Each number is 128 + 32 x the weight over its row's rms, rounded and kept within 0 to 255. Layers, rows and columns count from 0. Numbers have three digits each. The size before them is the row's rms in percent of the matrix's.

# layer 2 attention query, 384x384, rms 0.0753, rows 247-255, columns 192-287
097:104181154094055139111112198136099137157103123071099137147098103117126206154012150078148141165080139095177065119106143169119168148113127097114125137150162092119151087158119109178083130143147146134091121150151144157126101132066121125132083147062112110138149147197151074160085115119153123140
092:162082126132160060136137159184106134147108101127111109115093105149085153121156121091084101120071120138134130163168122133185140133090124161148092170146093146150158156156111131112106139140070171167133107086106114152158138101021168125113152142154130159152131078109094094149076147106153132165
096:114144118088137184169167109188176090118111090146121144109108123144149105141104121119157086113099133131101074166104179170153081123148112139089134143128135091119143061125115122076085145093144141105051125191177204135121143097108110123135099120149115172144159089111088130210147121160176121145
101:142132127103223160162103110102116111136121137153152091130113180131111176169145121146121115150059176086137154167130140015179177105100144122175139138137157162120150126160082114159175119210098103140091128133141101121166113124172114145192127098136107154153086153144152102115121126185154125134
096:107114138130158150153118095205159124127116197119119165142110114117160178152130165133135102128093084162106110104094097137117158110101125212177135118162121143079046180094190117164067178141115125082170088136124114195137145120159107074113130139099096149120131135135100155082143088061114152097
096:104095145086155100128146181159083149078152106134150073092155133143164115092143112124133139111123121123159128125104191065140123128123108132143165099141139176167123128116081139152148098166037061148134121093087166131179149117100133101135117144158128118081095166154158120085154142221188131179
100:173104111122151141137126133114078182150095173118130136102178114128118145135105104130167123147091078083098147102128136074166090145045140151098144188070091115125135090141102131112135125116156059152154172145223092158111101112150167103120183117128099125069133135113106133128086137110165110123
092:060196158117146107093117162149111124150126118088077172112185126120080144171113149132061113145183147115181150126032136095163073182092160098160103108148105164113129064115175102144153145141072135118204113107100135113111150149177149105149090151149175130094130074159152103189136173121134097148
093:118104062129135091173105204154186182085093125129136155103136134057129163127107130160133087134171170168150119099073163140090107154075074106066160149117114111089061140113105136138120182133107145115223107093095195184106139175130127140074168105156155120169155119151150068098178101079109137171
# layer 2 attention key, 384x384, rms 0.0768, rows 247-255, columns 192-287
095:115171091111069095140178111089120148119168131085161087071118142091145175073095119119110095125152090145126109071114194157142043101100128131105089107117099150165152139107094143125121158145169105094144090105095130113139126100114143195125126149207138105102124020081170169125121163191130164128
097:129175136140065166100119104124157095160162095145055123141168131187091113147092095175167123109127086141090115097133173113093141140139120112127157140229116091093100120120135092096092162131136126132115116110103161101101177108094181097196085137085100128186164174162090151179140134202117210100
095:126087088121087139116137055059139107127117058115127084128140159140087161108169109093106130132135162145175123134129109134137154097124117130136111125189101134108186194110114121150133145184195118118145140090121113132145131138191123115134127101124106170077133141129100143151071084151136143144
091:129049105152101145139154143123126086193103118113091169110103114153154173154131123130094170109176173156101175150097201102134117175143128075162145096107086138083151128128129168112104155120144159142127140117125141131099125159126154106113141103056126062112080128127133101141185151144114143096
098:110112112159131184118070130167139128106123188169095129179154098139157146161097090137113135144129137129109095162060131178109135165128140125120196154120141121148172168162079107110133115088168110105157134164111118139139103108184126144091124095140127117123141136079119065101116127095145107131
097:126108100165174126144209153160081145135132146114122137116122137095112140125188111077126118130204123108130138148129132103097170174129126129038102059096050150049164151188095131065111149132090136093146109108134098094142126097123141190119186175153137170166137110161117141103100186121115108110
102:155144136108094145062139095117166108132139171095103169099102099132125114137143142084134150118112104129058143056099172073100183113120169137168131142133119082146109097090085150109120098133153112113135099095072151157117073183126139166161137130085116159109113141161106130137083147155129133150
092:082165131133118115125087122146150116110167062170197126102115155067153164129150078138140130119156071105112103106081086146137135116135108148158228177071143195147134150170149115168180162152068140167133142126168119084127206086067136116118117129178127106132111191087162114125193121117146101091
095:079095131108097135138101137163123148176069140112114167155128087132171109098138142181113134111142085139150107133073126151138108143119150086113137182131142153127171142088127119106186098154172119134157178110170149122176127126071122111129133113122184155084114204130157141091170109076056091103
# layer 2 attention value, 384x384, rms 0.0832, rows 128-191, columns 192-287
092:064182098169104092129116135079095162153113075143102125062110178108147145136166139140112109098149145098090105154107096132112107110122080092181124137109068129131154120117106163105113103086163103150131129148123156127145112141139139058123160128142107153142163158099145117158092143139117119142
092:090180139125168119107101106121147136131118165114103118126195159083126137193122161121124149070137107123160176104133136125132096063108198165170092161131137191065133104164139143110092147130120141101163181147144112156090150067134114132145206151169105138173073087132095178145103125030105136103
089:102106126123051191130191134087122108113140099138126122122104138149136149122146175116129152045182140155133107136110137146141119094101190090138084135135099090185158154152139196104095137143100106096115130151135101122109111116117137201097135197164187130146071136130144190128124109116085166115
092:129131137116135140094153143189149139092104137126143178137122177117178100138072111120132103158138165108113136176156121111114153169105111161149081065096122111148171161200124131135089187120132139130099111100144127138145109138124089117122128122148105127117141104113158099107195150151207109156
094:089098144117111190146133116131136142119106132159156183075098099133231120119114156149098174129104167162057105100105092094091153163116166178155177136122134132153077154162110092115100115092133188075087162180153130124091136131092175132130133132118138131125132129103072097177123138104091108116
094:119130131114101112121139132120212189118162139124134101136112096130166136164138134153148120095162124117086147141066158087139123111211145197106100088127135098147095165192145152140212061154161164099043108095080148153123171095107071166147159093186106060126109098115088108098142161177152142114
097:162100126091132083185148122177103134093114109110204133138128194117137104119132080143126093147145130130100176136149170150109140152157185134131131133154142106100194129121184166200156138105119191138128095146136138124114152129144227111149157088164145126089156181120134110126131111137192146114
095:086196165072146097164170143162138139059107143095127119181158127116187115138100165159113098154178145154134149139184104082106152097093085154140114128158101102180147078157164168119105113167211194141123127212136112158122150078150136126120121142113103103117087133158083109095095162157179125115
091:100160106125093116093131162079099109099160124107163113124149153091154077188109153165113146090140146195169075118114137076120115129153132233072141088142129095162170158118128107145111095175159146161175133124125131129119169186199096093125092132104189129179123094206128069092125172092139156101
095:143108150093138193160098120133044170104132105127091142128159061111125090195113049163101116152060134045090161125126163126129146122149079104091124115136128135136158129145175139064118142093150125135070078132119112175066101157088154142106176152103132156103154153123107089164099164193123149184
088:146057168168144156156113090121145129141132109105099066147189165133094191110140087079062144098057133135083150101121105096097102146110165111168157097093063112174139058105103102121110113118204159132088116138152123085125114111092131159131072094135141162124163114132071076161122146114163143108
092:091126177146175161137138142090166130123127128141140143079107129157107189100169110119140146134140113079151166081141065143137148158104162134099142086154106117163154120165096208078194064153136148068082089163055078162135147145128064131126144106158116125108116104159127080168160133084153070148
093:154117105082208123106110110113127108127118132171133089171155167134166140124125193147127121177133171116123099116136152114104151087108120120137185143130138107098142147138149155131119091127156132137138096149120100111120112094134190137082118120162096147096163124130151085133143125104188067171
090:087170133105075076146160120159072147169175159134065163156103145141060155139160097157152151119132171134063086140127101156077104099171160137073114103073099138071086131132139162161142114110077145177127120124125133099109150084176091161140127149141137121185120202138102104085123095098120156127
090:106138129143179087111130120165063172120145112163207103116148140112113123127145137130113124142203137115100107172140132155139136131092127150074074113118194105146102121028119108183144192099131178062094215114101109107135142113145128163151074155028058187148180153174163223021110148121107109152
092:133184098121089108112139131102157160109129123153179099108113130187113134140086126086090123124164160126117092114163117193114142153213141117111125146089168191138140161100087114136083175081096054171145114092103177139162113142110216194084119133159122115097124089153158137164180133130120128086
100:067130120119110070121087114190147206110125095108118104170079121083154128118141140218107134119163073191098140142094158176095127031149123094086148162161112149118157143137082104145116117158076139105172148124090105124115128114130112122160129143127100122128113116126149147143078175083191117129
087:181091173074119156095120160093133140142141130150129135089053089106126109080103081117110118096069144099125139136094152145078109127110127091125157180146102148149126122181120156121144154133116086097182169144160140099147179152157133129108190113110181118142117100047083178131080100047081080163
091:159133139197125139089132103172146077093094147189145096096112115158163163142140150152118130164132094080129128157099107144109097146112123115150162173115073091218138087116165154162124130161164158135110105133105064122162150093103101183149130138133058095066107128139129129100131121107166134066
092:102090125162159117156158155119108197179147201151182161101138118146080114174088158161178120130121122162121130105134114140132100163137183224141105156096157143146111150132100186098074115160119105131118110158106117087104087133128122161141141147122135178121140113166076144112121169137059117092
094:099128098112137073117117064123167105150105118053088111085135145143118133158167148156132119098177107109149128110125171131182149084080186069104104157060117158089143119139125110180153136143115129170145116162092182121087118131134129169110098131146107119158144141196180137127133135190163102168
093:124115139151082154127153101136153152131133124069164127137143104168134094121116092193152122192134118178075154095186149140154167112181107115110181144099144091140133153085142155084098122081076205115099158189158170101137140105136149094150116109020167170125073188082162065119156134099145117132
091:137106142091144097150059153097112157158164121107189087093137082161126182095056149062150115123119107087145060154110136165142108168134122136148163145090116137136079074120103130171135171142151079193135126104104121139098106114211147100122139100119081171094142117115083127135056135130156084100
086:118122138112086092116143113122106122089171115045192137190186171093124137186132148144113196171100121135181146154126117133144104054158093083163152124127109180173098137134176117105161128095135143116135147173164161169170129136138113116212148161116162137086170064170108126108091078150124111114
086:107130105158106089135144151081181124120161179172140103088170153147152139146159119149119073093200172152148119113071119147100127129134114127131191156143169158068099123081122137090128151153090091075105143166110126177125130132131141073162135139125086112169062172087199196117146121124147115125
087:129162081122141137139201068124139180102116137139075158082138138074130162152099053137115115109127140091123110064125118074083129151134144185138133102115059161125119145113169151098144156155159108118161071163148131147102151107157147133111150119106085163072100136128143112170135104139179139081
089:085107137120126155129106112116145150163095129149110123210122141119117120150110110189165102125184095077092118127138102199096092065114136083125122148143133124106146136119113130148150192186130116140079041165113099112115124152135114102125137140117082139144146114107098162112111146061169115188
093:114136125115139130088153153132134102110135149187151135130050163108128106146101090155092137110117084130076149078118141099085137113161132125093137150169135123116113150179154068087136141086167155129177123161144141102162120080136137104112098162055199122094101124197100118114119166152102142079
092:095149103094188164142092135149142171106140144134154144193158151193126102075076127126059149138132085127093129100144119090139175146092104095161130104176105160113152136155210114069085151151165140091148143181112143194112119123164137104154141155089092164139104153157117097095100099145154120115
092:141077107166135114125200134078122123132122142155123092111125107037181084126125157103079148173105161156062071149120125132076139103124155157128106155136144125104118128117109142070099167079132124153140132131123169143190113096129176140130147129111101119128125109137166139080172094201112172154
093:137105216095149180123143119090103145087111110178075132152132139183126141173093110123114151093152102124086175143147114090120066126111150143088169148101132192104101166126079118138161151111128101155129118106120149170120113139125173156100125110202088153135131144123116131137119161099187094143
087:149123124163170170140072124143107123142067098157124100095133136124156134169126154152163162105147064102108129060120101095091102106174087137165186143143104122065145065096177132129138144081124122147149161182138115085067086145145055128130155154088122138137125105137147124170072084100173145128
086:098190122141135110119150080163093134100076083134168177096141139095093126144157126149090145129113149140137192158119148099122130146089132172093137144133129127122186159153142120073166098142080163138111134093133119146125144141130134076112086085145139165046144058130102128152168141129153144104
086:188138156169069075150142070127130128107159120161157151099193129105155158101137167186144125136131119082144162169133174097169177166125115171131054092103152111101106079147066171145112129056144144149119127115135182052169086106121131183078131098129098108110086134157135152142131116142143093153
090:079109158183104132128100093139088113155107103126138130157109085095176073099152109109097147163123104093178163137132092214153090122194104037152159099162135153105110091119132106076177164167091154104152121149176156142145061074165081095095139128129180083067169088116090088108043130092122129185
089:164134086144123132134172077138126114173210132154186152089168154150148185128141097122134157154160079201186126112080168122158103125104088103130058121102122137137163177114132131129171073134147079139122082114168149054072120124103104108118112157137137092084171130133186139088117133096079116156
094:103100099196149133135110142160108144114151112143085097155124094175155154129127102165147130121112082151086167159077141113185142111147147083112075141103181134191151107111140112149107165117083056154151100194083115164154200149121119136146154071121073103177176134131122145127082142092089138191
100:166070094097116111136154160163097165128109120100082145138094144150095127153035125146186139107121122122116154066177153171144070144108144166156142111152174035132146040130089178121139126139076169114126166101130157122147165160069125106155108102095056141089125100190128129142160152094098154082
089:082130090142120118107162047102070126103194086164128173173136153149203099141023182091087119178132135119118132152165124141084087149135155108095099076127167127168163133175150113081120086190127120134081117081170125147139146127126127141149119112107049154184116090119122134111125129155120123071
091:115167156053095121150097099150152242184128108077148155119146148116056197079105092127147109158130134128130125097120167158174154149160158209137099125127141157127143141086110149127121154148084160150123141124129071130085071109130147233080095067034146107071158113091144102136112084202158204103
097:154110137166166126147114151104094081124105088084157109107119136187198060128062093154162095078123133158081159135156161158126121181060093134110114108151146160195095158135210110157119172137144155116162075158107081143140122095138065113126170119152158112195143105103149113080076126125126120162
099:130071130095120154144131100126124205123158117128154142141107181119081117131136110123094158134087095144162112088104163205171106141132118067170131083135146145180117125160087165055081182165125077149161123085187140111112171140099093116092119135122158122132095108090060142056196135087089147080
088:097170106073138121142087153115186146098173117120145127033081111136066130071172139137045143139149098100157125125156152174092122179106114085168093123112183132137121151143135162120172115126129108091102157142082104102153119114130125135113128127151142098104081166146142148225150140128161124146
091:158131071105115128095131072091202082077138075049128165129134152086124110095190177121146081087190138120146106083197122100120127103168099139052189095089069134154152151125114194122109145059160141123133104159140115195122108121100154115117072080152141151182100142075085123126192123159087201167
087:158101139093132167152188196119159164114123140150115132053041151148152176101164156087161119073111150094126130147181150155065137195130142138141206144148161144159113113097168115115126098154100062142152134129104103099110157145126163126111096167149168153115137168109119158118132134092100160105
090:148173183092146119167102175120080179192167170120132097071171156158119101127135097132062154127137126072164123110126152177132062073184193178070171132147172115122100134144142073044098103158074128081190143096141136191113082138136141114153131138213114125125153122152119117107125145166142148151
091:138064141215086158149169095161144106105148162156149115118087106103136138143145149150149102148171135133110114159157112165107102123139109123122094142118069099141132136098166146157165200140199159137120127086119144107101123108130120112075113163127113192120168143069088136194056146174159132096
101:186112164108148064143145130147141157109168086117079063143129115145100171220070122167078178154117114140169141132126105125157135140156133126138103115120154111079143167158144153152116079096128122110041090129118175139044101173144088142148081111136067168078100138112170162116110185132161161127
085:147137108138112111148139059086083117151105135127139080212129061158127130121070107127163124170115127142069086108184156164115171075102115141129097158214081129128077109160075171103133153137099079142127143183080155106162069137120109067160144188119130141129086075116143079143118108158143145152
093:142114072116143126129145123072157124143197092105127125094146133125106087103069079117110136073129170106087179114163083124051143106185114088126144148069132094192113165137129102162142132149154099078094142110051241158120175133107135172120155098151119138149122150134132170158107096129106154119
091:158060106185098081144121121099078171115122112151133142156147174128150141100154113094113061127155135141099094145130189146108126092166133151167135110083103092165146158148147107116164132110086127138143105133095088149106160012138138125105119177121185149199117110123134093158148149080110105075
097:115112108089095139127185108130099110132114102206144122111085133139114101130140114210100108126133113182100126144145068104165130129124114106161105086078143128144090118162097127102092061152185122060161114147164195147147121082137142097081085110131176095142167081170115155104046120154112145092
095:124129092164086118150143139104099135096085151165134116119144098133130172159172134113128129175123200117103031135127180146094130146152152054117085137102065104084119118104142145100087130198095173173083131121117184156129135131180108145139152094078068141146151171155134113167163102139133093112
093:132116118133172137186083092115153128142140131116099061138129115088151114140192092103113165116106118136160148071074126121180140089123099123130158106153111135100154175103157132131123112102147126159137174148155166136124112128155123114133173137095067148159076088152104130133127164127088158152
091:106115180126109146107151139146122120071139140145150166072098199122086125143098159135154086125116125135207152172189180141074118135087110152173123136165081009146094154137103169154145130117193154160096133121118115133167136159128106111102102172116120084197113124095149114175104109146113085073
088:146160091128120120169149127113092170143086118173136136072153143167097153111102113143136140112147206124124136115127129127144107169130132158116165045111105162096152109130140127135149118166124187143113078122126080100106105123124182116139139081119149136164089165068082089148126165104116100112
085:152134166123176165134115110166088149099145141126215088162206125101109159087080101090079120135144097123158119094111116105136154121135073116074171126158173190159136134061164116119102177131126139118100104203119107127117166176141181124129068126083122115099105148166132102105155147145154177087
100:118108084204102139119179106155134157104135190145079181113126133094135077091094123080051112150116125065150124173179152091136100150142156117153179147122133141082163131134069102104113123132115140134135153120178140174104193076111147098157154149143096154036147130137093108130114110129185135084
085:108164068104141098067085140106117047205099180084082146207113148099106128167117114121127137123144161126129104162058132122059086121163170101123179175123153167099147114119085170090155126088088143124136204119084109145120093120093143060164130110125095167114185117084148136138135109117100129171
082:121144123157142168148127156140135098171105117107123130114105130122155122101103120104121156100135099072188169082186089088144109108082127090107118113161147070130131080123162101098055171198152160133120093121147146167136141134172127095074101128096103113141148117121096170148170076155134124098
086:135153157082137170087142108136077153048100138169119098139092120192159104112138108173130169142140150047132120118211084125122108126125066132114123088162114109108110117092102126174138133072131095183170100117126140101128079174102098099132140157057111149123138169152109076180206151133107122108
089:104113072134105139064133108139152143088154105123152079133107159134102072142117098124089142131091106114092133108127100109187128083142219116140183161122106170130168173114095143152102145088160136070138145099158121154161119091124099170140189128174154056184141142143161156145096131123100163124
096:170129101107127151134111140149145142133090102117106082151070123099143137142157122113071154137129157146104144071116193142139184121147153115093170155078098157102030116167048138096151091128132105175170130140096172131045091114086016126124157107071184125111103115137096098127121120122179124145
091:154100127085168133098196182124162161105126100134165102117132174080132148084118131112099136111116090111118067119124102137158149078145158142152105144109121157143091173101163107157122163131168138122123170094133161068187153183146198118122156146079123163171109189146132150130124161075138121179
# layer 2 attention output (transposed), 384x384, rms 0.0472, rows 128-190, columns 192-287
099:140114129085129150131125107126098145082157174066133131143154116139132166111132126135153103108193141142134106123123064169148070113135134103188172134120195170124096139133117149135191090151137123123126127151178072088141134149122138102140211098136116102158177172083158101094059164054147151045
098:111143095134113160134137082201103083197093158150122180126104128140146150104071138147106099124125086100093145199184088095131125139157046107137110066150139119122114131088207103105131130084145091204122164141068106130108134156152161068125158125149167110147177100130083115138107165113116172164
093:106156104158085150109066154116111160121086131119087148112175091166168143207098149074128107123160121097129131094182135183082115168095125155104126076141178172095151133134144099145102108144130154121106051133061085104130153120144130203128060153162138177112139149126141162136088169169134141085
101:167139144105126097157198144156117127142118121124180130149080159094101108157135125121137087133058187126108123115111061142109179124068146101116153129168138179156159150082121104121073117207084146140160178153137182142081105112146132136106138103119129142134157146133105141046156154084176080120
101:098092093134119153141109157136118139073143187153143104142104152142120188137149100123135128137099140150132124149120182104108137128106146097062116117140096131123125148136173163147103134174126098190172106123093118111148146114185126122108197101158172145151126115151122111077139172123126168107
099:136139109099106165151147135112128132122131086167080157110156129123123105183078136147135118167110191116169133112180078100149112188105124137161087164088151054122132180133138121138086118088172135139119158193120153085034095117175084141085216132128148124150134094135147149146102103086133094178
103:134115143089062194179183077167113149140174120135128169148105162117135152164094157156173184112072107117152086140104213161148111180112150104176109143145134112092144159136088065071119091148153145101114217096139111147101124174120082121143165158082068117098142116115161124141111147163091172195
103:045129092119139136123118157151092140143194085081087158131109111135095136169082098093158107126119167098125074149080130087117188133149152147132132116105149099193131108091143117094137157080126167122230141066073107152103095103107056108126144128177160162138136117143098126152198114141161121128
098:096048139060054146130126150140174122147117142138107120088103090091117166171155082043144059126146109092116169159198104140154099116093136102146106164146187076140078130078133124136101123078159111104129107137175159149108102133151140131150169122146113130099144133142099121099141135141061152161
106:094123101072098117133148103153196150124128128119104080141119184103123174073151139082135110115118115160157067171101157134136129170162133111138157153100133060123122170148109155151132154162167150139140149101062112078135142120189156119131154123132158130142137145153133113095175074118144119106
095:075129049184088084108147134115100125115060085094192158116111152139135108110151120176136125175065118065121151068124073086152097120132138169070100168167119151134097118155127198098111114136092102113169101112143130150212105093123142155188086108101138147141123072095110163083101097128092147169
101:106165116172125133106142113141129094103144125125165200167182164095157120200119141157169169160177193127122107091070119151093145160126084119093091093105102109103147160153140118154091105132155090137124130119134104095137122073137169155130095178167093151115132121040114180122060129124174157109
099:131125152088094121148131104205159141143115060144111170103140111114149079160144129167048087115130146108182090168085147123126062172123149113194108175115157124089098166157055091136121122138121125179165149095129130170137159132120130180125124157180151099137112153128103137162171126143063182186
092:149138139199130154149112168124141056093166135120136132163111090066187163132116128127128150107163093097133122129071080112075129143160044064165121135149096093134123150129178122099054203186156153129188114113159145070078166097165120127159079123096153143096076123143158048099146115140102076146
099:159155113119108081198065136102164128123147154171106121104144150150156151171054146082157149112139112134127201156111106152175124137160167103143104157125147165134126121214145110108149127124122193162104139155086119135134134098084129094131132133066057110072114161138118124165071157155120187145
101:100135153137111165114151114087205132113143145112186107109095137116105115101148091118103134122185117115171135090067057125114134123139157110149136094103102168112149161125110101187151073131123110161139159115095104119106150185095117110129077131100161132119058093107069127141058114114107112116
103:137079123141094124158108127127071180111146132097138154139115173117112131148093163103107085144125167147140149153177152091069176094121161122146073157160145087157135166134108101167122100128135117123065206144131120150146048083161118106119086139114112160130122226104154145117105113164097165141
093:143183144099085130158139151099158172112101201153108120151196199144107093082118144088113106095147124085134174124133144093097123146140087167138096125047135123180179118161157115094156098166187085120083113079162140082127149157105160071097167066127113140113142185111117126110174123174082131108
101:106148096136148183113013089144085132121130176111145176139135117136088073129157076134165137198093140150109147124090166112109150089116122124136103106144162161166096169110134098144130067116087158129201121125097127118164101089109158122086105163051210087152102092109130202162117081125087088158
100:067142092192099074143115169153089082115105154147129187149078116133123111080129114172082145088080076103173124107087104163126175146124162113142186084125139184127144194134145122112172134069153144182133101096143185160112173116123120124105149130118121164128139075100154117136159134096151116136
100:213077160155137119125066093100087143197098111116138137108099096167180154151091140083114115164048160099095174145148095081139113121162116104114140133165109136126085159124129144099091153094102087168087160139132143087121149139100067116104085130104129115134116137087087157093144126071111081119
097:105069158144188150138141059116178105074118132067139095148158120115130090131073126059083120175174183112160109122117208147167129167109161078163094113141133158108165112083119097111171125176178094155177121104173091059140156053193126110160169154176115157152125142081099170146134103107104114113
100:094145080125127088093143145078129127216147145155184128133101144124141058157116186130112196130128112124158163123082086097168110163153194072151101145070095180108153104115088153130125118155092113181157101120131177120124185165144197111170116111069114127100132075168107189131189084115145111146
095:102132136145182085134143195046144042158105187095175118115154148182091100129091134124086127161111149097122124119119126125108067155120182134118167089126210132120105154108150114089110133127126111107103129127063156132097094111106068101150114163145106135171098193117105160109085118158122168149
096:163078169099120097091042165166106109119085101095129100081096149182141158149125111152121133131105072148110110111137170082119118133161135085236131091107146159161103162112098144174142091171128121144108150137163135121123154192062170125093100121126113047113097113141105067175109126126142087139
093:124160147134069155070149162130120101099131149174152104171094147131189115119101134173133078153118160143082168078159153100151164152116105122181146147161139101191141162098164123163098107067147124099115116139172094114190175093155188121113168118138130151171107103141160138110122133155116137121
100:150195144130119148159138078115080118171192136123105081107143151188204131111143121144135112161124162118131134139135140129155202125075107073108194151137121166152148113136093079114126128149146141094143171178056120139118143163119145180178168097094117116105119142058136087114113140107086117114
102:138108194129121072097074152113128151133177139134125062143137125142138098127157129126142120119112104110091096109211117121200162118113103119088123145139140164168122109104133130141102096157071078106174114083080071131177107118105057155161132129075109167152139196148158116140145149087133114179
096:197146105141133136106130131172050108130165174162078133144087144167108109122096119155162128103149114130115119158149115149106137101190167148144117148143048143162113195126136119143121170119113032165130167114071134126108150121122130090105108163186152204169113141108109110082114149125144137122
100:127103138116125166080106154118130108106093123134163167129133091192154156116141144096142112169145087096140150098165120090180125129108154090142121097107132172084129152136127122117093134132152161166160111152135097099165125102151110107100113110126177062165112158186138108131104084153073154128
103:090143120160117090153168097160161138135155112146139087183132167155178090159162094170127124181113106113152114140120090141157168117175161184108131090120151114141196161151111134157100139167135151042133039103139103113108103129166077166175111109131096143088156098153180095096117122173116083102
094:116098081091097071164112133092147069182163096188165135134092128171102111100131155143171122091160078104172139120119082071153105101168109199129091069132117099118115155085127127162150084119154138125079121115122127153107123085101148139092129117131187193134225160105162096097126115154111097130
095:114131125106145116107158082186134140120140142157156119141165162029118162061178148134173129162148096137059090146175137154118141111125116167150146084209113113091132134067153143132146150060197061134187092166102169138123135129118143134166144093092119130123098072094122133145126088075152134154
094:123111169143098165116138122107102122128108126167183130119048127147073086181075107144076143136066134142179137125126114126166086065135126131143188188128125150108063127151081126116109116159163170099140137124097183082140162140109108154146086071103103134177167156087109102139130143168077152122
097:164154136074154140184088148076120149065117142071122117134167128125106180169142163085164121160097145153118176061136187065124135152083112103054122141055110138120105146132131137137101135108099130167123142137136097122125122139110201128138175136113126155126104169092168158112178130143140140147
099:088106167103118087156173102123120133076165158157122120081063089137104144141109102156116134099152161123117137122114086153113095135090172149129145104133122168091126092204132091143122135138123109095039137123139131083115089167173165102109094137108129174116052133105124180188133173167183141135
099:129121110102185113125094161162101097100141110117092138119136117134128146143113164120152143151232133111183122102163156149146140159147082125124217109128195128146107152116083177137110116116086197099059178113075143121087102050128085123080116167150161156082108145074115112165141118176153152074
107:113135090095141136195126110176132178141104106085103161117089182106118077065092167131156102159100071132136127118128085119123148063101152137175175108172145049102099133149143105150086157152170209110126112076134185152106198140111169138140126104131124152120125142101123112092161102128149141134
098:108136153154137137121130136171052163137067117152120128102147154104107070091083114107160138159143111119170125137145049148105184182117152148186114145108102138068090116133130148130150175109106123087147121092009103141089139147138078145170155142107180100118171148145105071152176109154103134137
097:168120094133118111169187104106140192170154061121207077125142152138109067071115110122141132140143099132145130102133117095077129148157158106175143137144035094155195090118099118171154123116162084138111149111177148160168136159127139148086105088135158130159171104190135111120127098132095148233
104:139166136077115097147111183167082118196174125148079164149166142102138187111153162151099142114099104124128171117125113123102155158130118099124128226087092188098150154127162122130123056110125097127102127046078175130065127092118125107176173122132095133165121209135109114205162161127125133130
106:087183167160135118106146217102032153150123125060115048129152133088101118113121130143139154067111095121132139121146103167152112039142176189149128104140094159150203111109138131150114220150089156141145125165074108091204170139124198152149152129179086102143121169122123145137118114120114129142
094:157091099077051121075111112222145076098094153145142117125093147133156132127144171116181142117124083163143133107092128097149069101174181118124139194138129084058131168156111114162160101143113106152154174143186111113154140093162129168076084135126147154140128193108113148131133122157099129130
101:127147124163109176126139166104117109134097152120186173144125082118107167119137102120126121149119158139170122095119148074097098106140127046128114105170126116125155126144135102095169140163094080077161163142171155108127124143221074198179177138143144142110112076154143188117122133184177158148
097:106181092139152157072086175137142183096131125100150173167158151082138134188176122119144132106126142139118143029115128140195105145139136192153140169164104146153071192086100090122088150107137161106115128101128127114119164118111162112108105139122043116071157117112130138142148150134161144159
099:140160116098159175138094123153134151192126054132093080150144160092132072077119114096106188097142181176116169122121155088159106141106071105160108121133138128117159139135180124151085123065122081175098177153136117074107105149093126129120142122139139112131130110172159070100114193140155131154
100:078156155191118166189133107121056181118169112154128144112170100124138168066151131129143133069107141067148143141200139135054150080137125127155102097120114140106103145157077163121182105174115104133200112117116101037089095151120152146079118131066123101116135106145158168089190112131125165100
102:082108136127149088109120131122094144182091080165124184072101165102116083133121097124133134151136111160133146144078134152066159147130080139120140093150124093124140084216136109092089153162147085152041151121146128135143146102151128138184100099102157181141105105182073071135157096121106056169
096:122112146159156106174152118055134128144126101116118105108157122238113097153135120133152138166094131084135159111118144113146168102115117176132168088055170146155118131136123129205144086133115098157159128134137096165129087125162109123125146104150132122104132167136144124093153076089216146171
102:165135093094114095146091139156142128092116143121106107168146119143127131096093157116141111151149142132130148125085139095118107182134181162121102150094191168137090145102149084138092111148111104066087145121097091149104203102103050108109130160104178102154109071142186105176112126131091150136
096:130112172175124109179125136113108156137172130126102115153141093131171094075097124137138146158138059145141138079158114149146148195167136155142165157121155178167099141089099127127127077132104123138155168175155079190147079143133136108118082148054120084086128115088111150135120159105141074138
102:128149193184168128105128179130098173120090151153090087168151101148134085161072148110164119154162183124078120146130197144102108103144173113159140140148228118138102116069162162124185120081078090129154154110122121102185134107086075090101105164113152179143114134143162143143199120102144083166
106:086131120117147110174148104122146107158126115112103124115101148106044156133129158131099159122161133152151135157116124140096149167100119105118116166135094184117072171131137082104146126155181129104167119121135079094154105123158072204128098117143125177085120125133134086054084097120077175150
095:097093148122146122151159162136141124154119121123214182109181112159135109132046082149071119077064060134153118135179129140164124207115128092101150159074129168090157173119113116111184046149125130101109117150134110115086114124073145080093162095173137174156131144069098118066068159116102119190
101:163125127144093108138140128134125105081100127066117158129078149118148139172144153164163149100097174120104204129106127166151135106114127114141119110128163168108151160139135171048192112212135104134144096096142140161131069124145124151105132164121160134140106054132203208130139089108125158140
100:091151170135165108159133072110115113190146113132123143113121123171042094092071116095118187120121152192118144111138125138131095153109142099156117152160157120121120156157144099136100074139146101086084125138111117117119117121062158151159200111054145144112136111072158128143148112166150141160
093:186132157110210103146141138125169182151214142058065140097060126144108149127145112137123091138169117149135088163139109142082176135175128115096151102124095169152150113117149133145086165079151119146125130111156118154166063106194133109186162181191105101129145131146153131154132062135079148114
103:132142139122088150144132140134134214130131075141192159138139109166154150081104160101150138127129083159144148102080174094093112114129132158193129089166137143081121166130136133112151140115096145113096127122125169070169129161069067108128146087101152133190109129150082109140151149030136203087
093:070091130173080210123153110142130091082105196108178155133184155143174136074130104006173173129121137137119136154180169077134108185089107133090131139114083090150118116129140135154118115049135171148142172158156193143158143088134114157120143178143155081159124148112056070127098109112144152125
093:140145122148155141153130149132154169150132101130110139192092085097067143134096108123132079084131140111114175148069117112160157173162143110161155107187141119127164105118147157135161159177108149131137127024133159139115093120099143114130136166085132160085150112138083063097080127060081172156
096:096138083157114129122132115109156149182118131125149138158135119151102086118120099184110178131113139131089132140105139177119194104171150124156167186143109063139170116054124097112153094155099106121096083171123074164111133154132186129153122099168140145126060139162150109124106118156179076134
098:150166101109095167094116154087124151188135094109101082126173114157137099158113189134158094137143119104114145116147153076165107159150070124126159155127164090156145142136142104162102110166099148157110185165084134138103123166203035138121146134146141116121110141089122200157142149137158106142
101:142142148214076070129121155080142150193146157160123129154102045197142108176121157135105129147114102099141100149159124151149139078116129102070147111143056137133132107104151129128112090129162164119103183094158128112140152077129124116155102178107161135130195134056149157186148089081142103154